config.toml
n_layer = 9
n_kv_head = 5
head_dim = 64
init_std_down = 0.00539
optimizer = "adamw"
beta1 = 0.9
final_lr_fraction = 0.0
seq_len = 256
steps = 5286
Each number is 500 + 40 x the weight over its row's rms, rounded and kept within 0 to 999. Layers, rows and columns count from 0. Numbers have three digits each. The size before them is the row's rms in percent of the matrix's.

# down: layer 6 MLP down (transposed), 1280x320, rms 0.038, rows 310-347, columns 0-79
# up: layer 6 MLP up, 1280x320, rms 0.04, rows 311-348, columns 0-79
down310 093:479465463489487552530545534543523516485534590486550493493477532508495485470490453572503518548512540394484515468417462520465546466545534408462499504502564528446545551515516540411453519510507436500605479483484484502552570507462530497447479473
up311 099:498466500501513515536465558580500527511425505501539516542553525479524490513487485486461537471579612511459503560531480550488569515579481405461429454561512515496507462548485483552495432456464561469517560473497465447487529503466453565456495431
down311 106:477484569480545453480519520522485544534469572539474551477454477532493476484505548475506423470495482504511540527510579420541535475492449518542476567473480468517540457507460501480431543447434472480535515475447439472503470494535448499496525551
up312 101:420521456531520486466482488493477511489494418532497431530486514540576496509494423442454522487505491481534417468521565410492533500511452534485463466463472553520518418543448465518516516468606557482412518501541442420516482510484498472582573463
down312 096:466567523520565507574488439477430485542452516447427436529498510447455526482491492494461556495487528501570493543478523427482487470480572495489424466521468492508486480510508466474473478402521496484570448485475464520446432534507551493554540534
up313 101:443503541528537561508515480494487563530454521535479443472489386465524550476509608478541486445542556478464473489517550514516493501480473577499466463528602458522468530539517446402430519495511433554411494484472483453454496463525543565504460409
down313 096:576494496492435600531562516559426511500487584479548539497458514561545526525468560541480516528428525513484521543549518556493491464469449456473532586526562556432534475429518475582463479478507620491509475517516499534531532517457485504477510567
up314 100:496594490491472525470499516463546461508454514490528468460537587426496564487442457509539488563451484501531529474480452526535482457453490483496483585478548521541469446497539424515462507472448473507520502440528495570468473547533517525589509525
down314 099:416516510524488560463446475538491568507496474520511520461522435562468461473521517476493480491483481475444521522498494487514435532490442474531461492517473515546459480529419543442490503518509519459544485581480549492488507501548492485511489473
up315 101:542574542522465507491551523525533392569500465430498534468544551516499500520476608489495507474561519476470537507525503532464565493483528473504517480502527531462509495523521473480455563471516506564492534513508552476482452466461424495561439434
down315 101:518494435512535612503512463409409544497546539507487525542506492442427523469467395456458480500523571545570434529541567477493500488456493551482476518476495488515462503517504493442565482553505531426520449493508505511494475487491510503488493541
up316 106:484510522491443516522472514591492516525491472489454550511486508498549469426540507521461496461519523518466380573522475512482617587460516608513446551457508514508530524504505500431496508464505495558548480522445457484551510496466481510535466474
down316 106:526435480433540476544540503418522506490554522495572520502452472510499522552450509462459501554427456508539479488456507523595486587455554507540519502500532484544472480432525554478435529529425491503466466492606462443465453541515467395450544513
up317 115:548535467538477557488473522505584496579476580489484509511548513521505543461511494544540508495502464532546475453458575507535544505508513475489539481481510460544444473509450510532451541525504395476522459512533531505469492499416589489570469498
down317 121:503405424500530502526560509499492487479594422484472521515614524562457530495494556557451451444462559513488504538428436532549522503523501556453504510562568484513552471528497522522542469477486499461523487514572477446525503485485475511466517504
up318 098:459474473589552575444501528502507544438501559496453438497519455449450445494532509534473520504564497425542512463485533467440528537472511526533435497446434511524483475527449531478440510518477516456499468534512501512483520574444443516470459456
down318 093:444451466482461524449544481465504519428490547450445537505434517469518528432495564494428543584451487425474495473571499452506433484464503535545507531582530482500454550477470490500494464509457481471521488553467546500416448481508464459514640472
up319 104:474527443552488500478524504488492431503504545555463492554484519474380516563473571504448471507576523497426551448541567496419522513435495536493466497430448529524445513553490493426461570487513539451446491484529541484521454486439518527574523483
down319 101:488504500452535476444490508424518520527486551473530421487510515490586482524533529532564570432457631505482541438449491375482542500479502539488532556453494504485483436488536471528554489589474551541463499475495524484550444397547452560529470507
up320 088:446429401504571545414538430499478473552520438480506539535556432478503497489428490470440492459506522639514484424487433482531456440519501539591515490473509492547440485527543487417498524448608476522441476467435518449469461436498515470558594442
down320 088:518529628461480444490486580466443512528551585463533512503505479526508478554607529509502561526555474395502508541441431556465476560465556440547509535554448540542471504521566456559456472481519482490564484542520478507555507443511471599438479538
up321 101:518533540546475549430520444479581558542517438475553494488541449465577516509457533508591560517515494439514461527539556591544571427463610494500508482421536490465503541550485473510473472476513546544546466559450430472471497537455477437500539464
down321 104:525496497460441565510510534423460545524490524514474511544472469418495490513491513563468446429500510467530556556467491432500497474505464482565458488541564486520488512493624512495581511469484492437435489451473501480463442536488546504483476504
up322 094:444484536424454477500538473518514554478505470562555560500535473523559464472509488473527523500509424491482524524497444501568470488546513576545485511475503472475504495581528523497489482492581482469489453569477489478544479413432491417501519499
down322 096:499490455558513518507500547538450560550489491497510516455534535548532510468484387517509541551476456601484468522493500480501526407542558465570489523511472487564514553489518526498533499506455479467465509549513486454499447501448484480538543479
up323 106:537438494500393535455549571486475488543543446494476439514505511486500475546533524497546471523496580518452489482503468539530439516529505484459585494509510512561470505526482500514453497447470505461475482449516527461465474502532547480539489499
down323 109:536479496476507460572515442468482568511423528449482447449498453507522496545504472522514466482517442483449516450502587570517567452535508479468475466496481542473488475448535462488534473463455528473508515417477467581411475548451431493481509525
up324 095:520533502467514488473474471549465450494567508507518528436540526453491509504503500518484603435545479477447502497540512515505506507547491504577487474498488451505461456552494528519498429460570546469535525510488414452449419503518450552491478446
down324 093:453518498472556466565427488467458561582491589490550516460514467569470467512474491520554514543547482529482491511497549486532547476522527511476499484532545583503469548435566479486520511544510509528425502471498497522549475474516505458565481559
up325 109:525503426492630509511494493526512528528412490587482499476468410472463557452508489480489413528500514468502482524589485484564506521461536521498519558426545513523468465521462454481464498431436485489488527452466445435522444513530463488508531516
down325 113:476451474514562546499555559515422446465574523514566497499439490544514537487575537560469559550456533480472477498438439517536514508518514526491547440536454487517497499520424491465500491480541503490426516494476500533532537531444475518524463509
up326 097:428524539485443473452523513506541514512465443536443484477531500489500519407456509505541462513526478497490585508571460496529513464462520511507503484402518489586544522532467497508430482485540440557472482447429507489541484423500502499502548570
down326 095:562468527501536526510527507467418529518513552498451517551475548495492545503528465538496422573547478503452502463511552430491459487486508489482463549553499482470531536487511399594526508533452517584477527516521515513453504541503525590529606492
up327 090:446522500540407463536478605579525508487467465565464407515492482546454484461456520477491461543509542443458481461535485547451541539537534487434459499523543505474488468525481442527477546529507496506445524536550569469516553458435526496546480530
down327 093:493499526482546541485514466453434447443535503500409530540466569458536513499482468531494506438456455500504481536498462498540487433482519501569510535463431550494440508506526445421479534495543423504494414487524429517529521492544482546548542538
up328 087:445448522508473502486496467501521577500555445468564496502542475527440564551507541461520438513554532501514433466560485479504535474427534563451453481475431521546448513482494508573501434509471560494469530512495538513434503476502478425519475426
down328 092:561504443458457507566427511449476436482432522528510523503419498527532509522439569551526577528469513497472535463531426478508480487505466473530488527546594465448488505515499452499446531507499405575482519470503493501465546490468470522465513533
up329 098:459459470561465493529469538504514514493498497585497511450465522419499512526458484483489589502428488505517511473527587481530600505483507530469468464491494495554416484498477533522512491519559506553456484536526486413550520524467429523531490497
down329 091:556453493509549529481569476443467482525492567503463451475574459482511512474453486500453465556476492425449489488430511461506478448514397497446564505531454563485510500532508460450452479515532540502549490507471512503396524470481460499497474532
up330 099:497505547504510493492428495470565485544496422500511516532515462410439471522418497487515571503565394550536503419520506518502546565517531524543470521488442482502518467533531407541494531447542446497498512520525441477537532479432458448526587506
down330 098:498537483504473520481543469476515529550520427481495492470411490511463452441455518544535528487497461460484550467536539486570534518522521520503591440498573418568494464433496495511528478454539550483551481547514453500449485543502516489476430516
up331 110:478482490493530540527461458496502516552462460481470512479482426554559548505433459525596542410499509524453526475485505497538476521530440555487485521508507546477481530562467503575468525497541457463496502514516472470490448537494507440563440481
down331 113:530478502478473542490450530506608454456521524490517515505484467466490536500485466469530506503543523459543501406550447476394415545541528433471438464534489467576585448440463474496470495503529544434504498473490564542524521465487533467507530521
up332 103:583453504486496562395458477484553535522443470482513478568528498475510504466444477498537527424435565472555451504499441531533507525494493553495562412514527513521569547499477535481472504534553548541530543483464484533407479488442523501494459490
down332 104:495426573510542518537502470498495473508452556433508519522562546510488544514437496497501471506563448506541477442466568477500476487588539440470451444492492494532509501569515553491542421551522472519470527495492510590488457493598523465389510553
up333 106:472576526515487482450483510499543529476454498533512470537460460521480494437442546490512558429470507507508499480440498442563515479520493544412586401562558528541433453533474468500462528429579509529427539535441522507464477488437498505456510491
down333 106:549415543498544461511473467536523485448538503517529478485502502593507531541532568535508423506529584536449476496467517485551558502450555429515538505481481572428583447476538534498486469522504475481443521538518469456452536511489550473416465437
up334 096:572558580486428535499554473530524526503499439472531566488548489451449462487558477491525534476563484480451502450625473477529509497430487533480522520464473513499456513479470511451501565490479529501502495511442476478523520410466430481463535477
down334 093:500502594447482584517529504468500531519514473528517533417529533575504415475470478544519486462468531546482498471507495475558582488472419585484493458472474445491440429543513483493580575596461422505583472495464487489487472457398420481467486475
up335 106:543438457536473497512445524482514456506477530472501556476543498518554467514470540532550502465545453541491500557483558559547479560505546525500487483512505525579539508569498464538487588445575482531553535471505529510516505493459518495498441472
down335 113:516493532470559516548434504480535516491570462516550512524478587489530499457511462540533405513485552466450532454514482466514581510489482492522526452543539458527498410504570551519436489529540567469493502565524517453565504494448517557487539566
up336 109:503502499552513481562498550544441481553478491581493504514509465511534551526460545498532567492522485530506562529505514531538550501471476514514539542541509540551556560555504511566449476486494506473482541540511483474471523450432523573458515472
down336 113:419489448597489525511511523442511520488543495498475477501444448515529487453499475531466490412504478528579468462428468526504513525507464479516498497528474494577467540499483522423516510471489453479483508464429457509580493539496551535570510481
up337 096:537501419520518431457567532482543506517547492492464563481523439500535572494464483520466503476507507577479468491480530473490505516407582491503421420491508484531497439510487489534489582539489466448470506548563443443557496559484541501530552395
down337 090:562472509404553612465515552491528548497493524521593462582589550516435506506468540533550518442479622509521503459512534517472523488526473542503492593457512477492528510480464474505452509550420551512517525515456497479540506469500493450464459504
up338 096:549547485485527480534488542540514451463547471502484517473519458467522475491489517498533546507582511588506492513501561416551448495526469463534548511477461441532480557492460399495438533516492518511404515472616423469525463378505471468506447476
down338 091:470458461462509542536524457485567538463481504543489478516470561502438468568498515497428464449512502499524500518497470573505484454526465487463467445567484582502506548457532475532429494501539463456486432460463521492535505510557410517534468538
up339 099:439453488587503593541446549522523427480515434544455517550553516510437475470502495470434480483504538456449569473503465458551533541554530508522537469541503503530522546531461451505480496469474532540485487495546497547507482528485548544521456415
down339 095:506505445475495480468476555483464496530460547495493489459558480533479554507431562555505478464489462493540477509437580515492503497461514480522541525525529457469497601484542525493513448532469543485509503583551472476491484493470480474532543465
up340 100:513415480523507565514509502525474419544523495554521502495460467503528484480544580512463540503473559525525477462515512472535517475451555547560483514499532496538424435529518531474504539450527550455479495460488539478573479464478446534538441471
down340 097:538554496484489566517587498437539551522501500524528519490511464457547525514376473462557447534388474518468476502458517558476496476532485512489497469505496495523500540539571522492632501465479553489489518496541517458473544534404442517532495490
up341 102:510498515507540487478515461509521412604509511528434493534584467476519537551439536504521525565484499470493504536589525500508481525573517569537557497466421549536387454525499456513460529480520457501445492455533527505528541551458573503540507540
down341 107:603477493547534575460456544454525530463519566436520443465464540487592477497502499480535502494489529499517566536450627400495509491460535465534486531456525611534444562493464507517551477507475499441480458531505512444390532478531463513568532479
up342 107:459484513455416463434479534545509535519495528524462520449513466455463471459456510524501557501534486509507421417470495475578447526573511516481593533485488509543542568590442548511449554482547430454491490520448489486553503456489526534505450511
down342 107:474558458492507483518484516491463500530511493487563446490513516507549482530494498481509531505507530532521537549498467557473496518445537432448551562545448515506451459466521433523481507506540555472443513523560458457504493557524468579443453484
up343 100:422558497594516536532531516563564503504530458481526454482595459524497505490483528571504475516536459494538427464518519489499545450508528471522506486483472532482552454521424492484499491511469499549469489474502499511432506500433437481500598547
down343 098:525522496493477501483514555433423480515474522521540499473474523488494572495477391512553576541474473488562579589489415495493499516387499525469519494477482543591506479479465514509516471419472541516462523504483507534510449529558536549536460593
up344 101:446502433535483517519433454510486450467403504473498440529538485482429549505449513517555510525471468420476530533507502468482489546507481491499565556510448480445482440500422485454461498515499567455470589504480482475541535491523546444484464501
down344 099:458569556481472458514525533484516511526555444536547592508519458473496503483548532461543537507493487463556512440523433507449493492429500493445510456539493457505498438489460448487492550505495526589518480522468535514450416469485464425515462493
up345 104:476541493550456477570468609575517519518430483522474506517536481417444439533507472554462534493485515458466436469514457495525445473537471529478522492551485540487393525479517557540449439518492494464428496411449552450509484456461547462560417498
down345 104:508473521539458475507533561523399562464427515498522495489448526485515499479522474479504432476467484536450534504463555471498504531595459482500544510494498442486486492523526508449485470531533512443437505550580512492491550501576420510532551528
up346 102:529544514526458491501456478542533492585563498537492453562460495486468468513503542496515579501558486490507503523541532446511493553495562541540524462480490478548506493564525519500470541498560504496425582518553492507512513486532516565430477511
down346 110:510452526499491502527546475557503521556455508570452524499432540430464464404492503550442445516428476466426449498554491475558507532520485500471577399454443490490514509460502557487450520566479418472531445525463483484533451544515428496568498539
up347 112:550493480514453573423445498512547459532552458525549395533482526519491474518426517481477492521558507486484525513484507483509471525516545498511486425442570475522500472509507512478461513501524539493530599433563481495491536523499477562550447410
down347 110:446467497515562481461470459449432471510489477538497460523541473480519532474557493457480420504490491542511432580536469456572558472516574467506496480560465498491496477515433408503483489492476400486475505513492423407528421473388521485511555538
up348 107:479490450448501517513417465497509475521457477553499430440504514485479515455483501549464518494488463550516525445490414480560463564488421488547562538553525528481509502499414399486476549527422488461502547429430508485514486472400513507547434507